config.yaml
n_layer: 24
d_model: 160
n_head: 5
n_kv_head: 5
head_dim: 32
d_mlp: 640
vocab_size: 2048
activation: "gelu"
norm: "layernorm"
norm_place: "pre"
norm_eps: 1e-05
positions: "alibi"
qk_norm: false
attn_scale: 0.177
bias: "none"
tie_embeddings: true
parallel_block: false
init: "normal"
init_std_qkv: 0.0395
init_std_o: 0.00571
init_std_up: 0.0395
init_std_down: 0.00571
optimizer: "soap_variant"
lr: 0.0043
beta1: 0.95
beta2: 0.99
weight_decay: 0.028
lr_head: 0.00843
grad_clip: 2.0
warmup_steps: 200
schedule: "cos"
final_lr_fraction: 0.1
batch_tokens: [32768, 65536, 98304]
seq_len: 256
doc_mask: true
train_tokens: 490700000
steps: 8117
dataset: "wikipedia_en"
Each number is 500 + 25 x the weight over its row's rms, rounded and kept within 0 to 999. Layers, rows and columns count from 0. Numbers have three digits each. The size before them is the row's rms in percent of the matrix's.

# layer 16 MLP up, 640x160, rms 0.263, rows 150-190, columns 80-159
099:488520508500492477505533503501500494533497462516459479502495528528456472494500489514527517469493504512527533484499530503559500460504480515472542524466490528469502482475519507505473543484514552480457500493522472510503490439530450531509466513
104:503531511529498458510472459512512552532503540497479526494494507554481448474507504488508488466453514487465551484494526473499488460522505519513505537487509501513460540482485502518439487572509504496510509525509488507507508475504479492495489548
097:497486475488536506500507464527499497515488526509526523476445506495514561471504494544491497515475461474496512472509527462490462497479476555527488488528485471511490454482544537542495506497473512534531466444479477472504490519501470481483482490
100:461468507524527499479503498470498477485538472527496523503452507524517510493509491511491468490498559506555523483494472478518542451506526528500468497494475471444494546536518510526497526533517471462511511466483498530531501541481478558495502479
094:467499579537489480497522484552502426521503447503516494559531495515469517523473531507515484497501486473487507509536476524487461503532502503541503493521510463511506527506531505470514476500527520496512527497520474473484505533481551542480476532
096:525496459417493554481486501494490506512504514502505486516487479496451551507522499434488482493514488503472467530535512500530501475508493531505455494521500512505523490477501542528474507501459494511484503510502519490527491529486524500503504536
103:486519494486523483520503548483499494533495503495475501494444506534539517516478518508497522467560487513484483516478501490523527500521488472536497476499492447418513572512528533489495526504570532516500475496545509482489467526507472539494486488
096:530470490497505505495493496542523462524487549478485488519493485501489502447465531462508494484472497532458501471485516486451492486534528494511480455531517507523535537492503513505458491478441531508527519468516466497467485566564495520510477499
103:502537493486450496468509491555506521504524506495483473483532515456509467503491492540497500467472489499474509445499525484511458530533543525467486489506504537554475503477518450516516503524497445470476533515510486530498477513520532497495553480
102:548509483510519492483517524483472520534495499534512487549485458518490498517499515508518493544509505513496512496475489497540495525533506496499488493526501448533488496513514463461547497461523486498494500520471461483457524506479526497502460498
108:510515495475531529535517502481507501469490503476511480470493471500518496477526501518574433516540524500501520524488507502452496499509445523471485479500498493539506452483529484456512476496479483450478485488541485559519517509478520490533497542
099:489496526473472504537517529501499504517523506477480521509508469516515458517508490510480498510488453544504468531475481483493516499505460491512505479497502489506519518484516495483549494494502493447545478510496472499496511505498484460489486474
109:526501492509493484473493511493457530446532493478495506525491464531521501487470481494457495485487540489519494502497513525472466544523523506507499485461485522484512547478525488499515504495514477512483505469476475462494526501552475509513447463
101:480517532493526481479521519530444450513463511472516483469474501539496502474491474472462479452470565536509512493534528496504495472497522475517478487507537476517513492491486540516478530477516506460491542506478517485495488493474515506561533514
095:505510466507530457491507529493490461519466531512511525518484503463532490486473514489560471521508514489489501510474493461513494507503511497489520508538525464473541476527507500541503539476488518481501529516513492470488500515493498483511507512
102:475482482502504491481542431482465533526459469456502492486482510501559463556531545481543528492507490479513491522471498516527481512492509531487504515487493488485500473504487520512532505467489501550505537487469461486533451536501509489488521498
096:454540563504512518522483536511510529491493493436517503478511488493496490479488527508568522501510448509510527496481529478488489527493462465500497514494484472476508504521535559518475525533515502502540493511513519484511481533502537497517495487
102:489493482495516460534480568523508485545472520551513517524497486507491524531487511493485498488527515464517481477479506515524489499481481533515468553478519484478498494471527503483467462470564528460528488469474510512503509519475470505509535543
101:480493450484504500498458532505524532491531486515500555487488477529512537512506553478509532479506497530504514503485505485521532532493530509478511451512522479515483515490496505434540487524469500490486497473482467487491488496447463468505479481
104:463516482511462462487492461499481463528515488517486506474497537483501494527496504535515508506513477540491502571503480495485543494537467428508469498480516498483510473487541522490529560491522465499471494510495507458486481497477495518493487508
095:506475506483496495475502472503492443497484500472487499473491506456459517484513516486466489596445479488494519518485502470547522521485522493531505514480505469506491505485517502525493490491464469494488549477525541520513528545521487509523495517
104:523498503526537449498481485511512485510525472474487551494499497474501489490512473534503470510503517543530480482483459500492511542482481463513516448519513501514546499507532497495507494518509521499494521496524487485486508482515555513472463458
096:517484506477505428454515510508523518499473467471510507536508497457509530476482554529525487535502495493475489468472510490529541538517482497501482509551532510431514526473500479479486493463485501527517496523561536492505522523476500501501460532
111:499467474502544532476526508513490518541517469512493416527513538471519482496522513465517554520483509510446500516451519460548542506476520511485463475463527445447501452491499513518470483535511519482517480492483479518467503494480464483466488504
098:479479496504523471449513493547553464489509497504458497495518491499488475486524486524549562502512509473493454439474542491494495512482497508540550463550501487499476524524511489474488505472477511492494474532538507494468477512521466509523510494
099:503481512515508502475527489469497477549473488505468475512514480508469514450533485519475495502500520503465503522465487533517574498512500528523491513479513473500535532544549530497503520481496500455549456487534460504518518471520453484513512488
098:531532498471471478508486514529517525496514415495518466497517501457481522538536490468497458500534467539487478484501512508465503461565512517533485426487527522516567495476486528495490469488526505528470490485518504519461498487495528516488507527
103:495507497492558484464537491494526469506485467518510494478507510470470482528507519480498522489440468544465501502521515456498508486545540478499536494495494544522496478462510528494528540486464500488512535527517494523511498517491527492456467518
102:502542510487507526510478500466533513493471479537498503542482508477487513527510488474506526461505500480484504558455478478527513470521454497488479510520475471491454503468542492482477498505530515493552520545498501495547488454496453496494487519
099:483499513515549514512490505520509485482504489501491497494495440519505456536480536538512510495556485529523509486506515525462516548546499505542510507455495487474507524471535517469563498523475479528443461489534468525461530521515495536476528537
100:477479521471507502501535501506518477519542522435487496503482520480482508471503450501462507501493487446525446513481478501501547484482512514516513541515530478468484496499498440480503489519504516522493552470518513492484470500484503501508527511
103:528498536497489510479523478508512489562484503496501459476490499496504500479452511465507499484544467505486478540484486514531467509522541508534490473476463482506467453520458505532472461515484500492515519483503507513529521539518460483510523521
103:489518513500487495553520521473474503510535490536523465520546467491513477541556497459478490531487530506495492476477531538493482492488484494446521493502491483497563548485515523535496489457510558564491515501511490493515496509495487515484499481
106:522515519498499494571525515471518508505520454492477541519530494478466471481526508416481506490510493496497460500494528534548507488525513501490514501537484537524504480493504475472523457476506513480494466466542506549462496504537418523480500472
093:450509512493429460450503482511496510513499503491493517490458473517527529479485491471534454524539505517542541524527516518496538464474479485544486453519490495480512474512543522517519502495519505476490489529539517493456479510485533519440471489
097:474453532530532490478438484495522519487505478450519519473478540442482459514508510490513479495478486510466451458509531521552540519519503463519490457488499523536509497511532505492493523468527501529507493493521445520499481504505493470495547469
096:567503467513525471521485502471502582492532500490446471498512549524514549505464557503508497486498506515508503477522511523515473520549497472466487499502474524523504474495460503523503476483501463454519469528516449522504491503540492508466524515
090:522478503453489500512486490457528480516533468514504482538484506470495481517510532526491500517483470463506524532477490514530502503473545478461503501471474488528504507492542486500523506504482530492555486498467510483481535513542507536500468496
100:539448471451468509541529486451529472524484467536501483488502494479520509472480531519475520491526540483505471522492474473531485508519495510506517453482491523505538486466535563474476504480516502508515500458487520505421493535497492487516490506
100:513511459517505514483479511561501478517487514485487481508524496508449492442517523531476471507493485466479508497508499497482517492465516520485523515519548517519518518513531494500478514479453511537515473516495492456527442528481508493472498498
108:490474503488466528498528462484518498514505482455519549508526500527518497509538478456466470521493502506535540505495523526531491481477556506487471503508477471479525493459489501524529513527533517470471515496494528513501469480514517510481494506
# layer 16 MLP down (transposed), 640x160, rms 0.28, rows 150-189, columns 80-159
102:523487486483462484457500455536461493519500495546515502499495505537524506493527484506496507534520503517486546487500481507492492471471514457551469468516497521513506503498466474525505519472560494522503503495525530548463448503500494474542447530
102:488522489549497492529478461484471480477498512525498504468520458538517521539496509485494513474532509425455492480499521526460457466519524484524503478527494517536501516488511509528521519473491505524503491483517498492527494517517536502472539494
096:499498502511528541484538508500512487486543499487478476565474534475490503477459469483495466496526507551497516489484459470498479480490533484490533548498483476479490495515557478510509463509448505489538523508547486493523497439533524521498517503
102:488462480504533518496504485535514481503518490465549510531457509508485479510489492519531482477554534516486476493490522489498523511504515439462502426488496488437523488475480514517501502526484486547505507489518506507515537476490519465468482491
094:489490450514508478497484468454499530495499543553491532482512504504517465497518504524517534513477483530505529507486546471481587509438488524511467514470523524528467469529508504540491526481469488518479510531489488534487506492531445496523522514
088:489515501457489471529507529516458491463460492487497531429503472464524477503524493473495492477518496525497506526459521476500526501546505457493496481485532486503505472477516471496484524526522534476504534447530509460543528484498454520496480491
106:479490535523532504507481481487494526497532494484523477534530487506475490455522509526530480518479480502507555482492499519487481480443500472488491504509520459510461479513476517472504540527469492471453522433504489514489473500476500446490524519
087:504507463520494472512469525476478505532535494506515512502499535496507492508516501472528512509519487469488494530493475495606569487468538516452496506491491539508490483454489462505510493487535513459480507488532513488507498504462497463474516487
102:526459522489483487470510503455547530472485542484489490540510492526529539515496504525475494482470474485455500524455534513502509541518491488532515511527499492498498489531482490529505498484488475489547504468492511498484501465495489467530524498
101:482519504482495508508484487552491471482490481497463467483529484478473499479547516482532485502520480511458446478496512507448553467450454469473485523502464465493482492491471525539534485459492494543499481459513497519526492534500509490522505482
112:529459497530518572535463505527477497473469481490492478492529512502499501510540556490521534489483489534481469518556489497512494548514498556518518513486481501538497505471514500490520536482477527461508441495492477535537511491495445470513515536
102:518498465480482545461474469467478502525539504449467520513546458527451533510487510526451525484492479473523520465502482494526506512523495551449535492427539524497529493496504531503532528527534533515459487462481509473477445490525552468504544539
113:491463480501516491512481505478515510486543502489487534475538439536515531550494492473485520507521516476550515505505534501515514494457514481550486511480522512493484537519494506511532482497478505527510495480496559466516467518515537435507524524
098:528497466506492500512479484486548517535525508463472504482512508479518473499503519517517516506485474492486498501515506521519502492516461495507526567517526505512511464490464454466533492533492462515486501520477510478503545527496530526460493498
089:481525528518478542512541489506493515465534490458523481509504502527504505515543524517515488476547475493471516449513502489502502521501494503510457509452542506519526494492484523428480461524543472550496468480483478508503511473508496497504490500
106:495476519480527469505437530550547465482515479523489483511510460507463529464495467528482510532504498552488499533506475540511481499529534446522491499531481480506495487537524489483483516522532462472521488492558493492516475491490540484509503519
101:514475503515493473490517502483552472513484534504476521495461493510483506485521518492495496496526502500533505467530525546501524505506498521493527509501504492507459506494508527499486569459501494479513451526526519499483517488517556487503528518
096:452516491494474542471485497514480502509505530474480534523496529491504477485495478520472483501515494519488513525505485476542527499495461479506484521537460521520468539555518526496500503463520474490525536484500523472528433489484552524492482485
092:544501550522491509523510495486503474486525510495488526501513483482481496499494502537518511542514531447503517510458513429536498494509503504530477557495527518484500466477503499531492584480503522520478502568521561518524499519500534513488517518
102:515512530547497507491506526480499482521546510507500507500552483502500493509543502457529422514459480469501498475510499502533486476481508476483474487472503480530489502504492511489476542509497487517516471467516473491533488528497503487463495528
097:542494524571470495502530503550511500510489534529508454478495502527498496530545527460486532527546490504544492536497507470505512506471461541471511482555471534499481496517512482483493523461527515473491505521536487498516512489499530469491439484
090:463475499521481495511496450436511480479466517514536482498496506521487544522488493480502535481520473470485514436525525492523533509483526530484475528506541480510446516490521496511472496519506503462498469547476507485568486485497505498511524513
088:524517462481492548527536513500504470491490527525491521471526526495493506544488486453488483468520538509490508472494499544493521439506478472501492530520505469525504506508508530467505474502474526500496447486477510559525473509537454553483497488
101:471519494508441502547479488492515545509558500537514530543535555505509474472509532470527457513466522513492503546504543531516538503490516522478514506484509506499494496511524513479477476508469514473519533520446557485493499532491475510497465481
095:491487506534454498510526478516484553490516501449545503497537491512515448543516539483485493507508501480543513527496493509511521474505467518488487508463491497514498481452496489472522467509545497508464491490481456536474497509494536503450526511
112:508483472490540508495526494514518496467484517485493523494476498493521493523477527491478503486524442478489509479505503556454519503537522437494524477542532495463511502500480499491499503497485517515491522480504452458497515513501520536456526469
098:496500511501543510478499509465530510518496501503490529502483512484500536490509521492493468468457556466491484536523527565427520490512507482519481453527512474513445536441469481469483467498494510489473546469495533460500536502497533499510474513
104:503493553527452482481521498472511466515467531483489472557528508507531491470483464483467492496514469525496482502517470519487524519515431494519513476462475492537513510503490511467516535550528495491529457493527476525494468511520545528503534467
101:518505513497496476515503491568525497490493496461498519516468519525475459489499522501517508561500510512531499494510529523532506542486523514476485451492527536486476494503486474500503483517497487488435528478470534476458486472555543498538486507
095:521487496492516496496478529497501495472473528497478490473513472464498503465571517497535504532511484440500499507498514472491535492509530459471505544486503499491482505491487519469510519504510510482549473476478560471506533459450529457542515451
094:518514510503496510489460494533493500526482482515527494493486479497490470546507532490496483510482493542504493490528503484465526501520525472464486497492473463528537521555492456458484498552529514481464482461462475490496493490503447497525481477
105:488509517508494494473471473475491470477509493519465493508456529469497478492510538463500503512507535469506493497494539507541475484457521442435509479504484484479495535456514547459562481492470471466521504471496517509525503513518543557536489485
099:478448490452510515473509503524489464519474476489494500511505543505500522484471500529536517486492460542517507505501459460511466542500519525523455498494493489512503467533491493502513498513485480458479478489498537500511526478473480485555510472
105:530488536494498479478537524485486488544508522495542492461532513513493511498509482489487506524457539533496513490498473514477454535457510501490520525432500523522478478507452491527460479484502501476480579480543500556481512510499462491514491556
099:549491505532464536495502541499545468458536474447501463551491503512501474524534518500508498501490494520443509515494501514517492490536497498515528529511517530530460504490490510498474525523505493468524539490485501533531479537483503508476517465
097:523524499476548537516552500498495522528505505494471502516513477533524529508446484456500490513562518472506517472470459547484488497527519485529474550487473529522485530495474496519480507479471481520498523503475511499507535497553505512517477550
100:508460519554459503477539425488491489475514527502478492494488479496567502539501476517436491516533450503513511536520500477511497492521477512518487488488516501496472491440522480486484525527534464546505526457479479505480484541519479519465493527
089:481534513539514511495490481508503487528472523479524496481491486504481504486498519507482501528513500529501469446488481501447566485527466493462499490475530504465517541480469518485481452491520471501534484496499492459587490501497494500543451538
106:466500519531475508537455532504514510520503489553546481521441481506454529496529459490541566458503480471522520469505512490484507492528489521501464507519486537515543529470505505479538466472534492526482491502550500514508492481458499510517482515
097:523481545511474502454486485475471496488518475535532488485478511501551495486493558509560507509484475541494472528535508532461515504518476490479479496472483506495501469530519493489499465542508462487518458498510470484510501527471485486510501526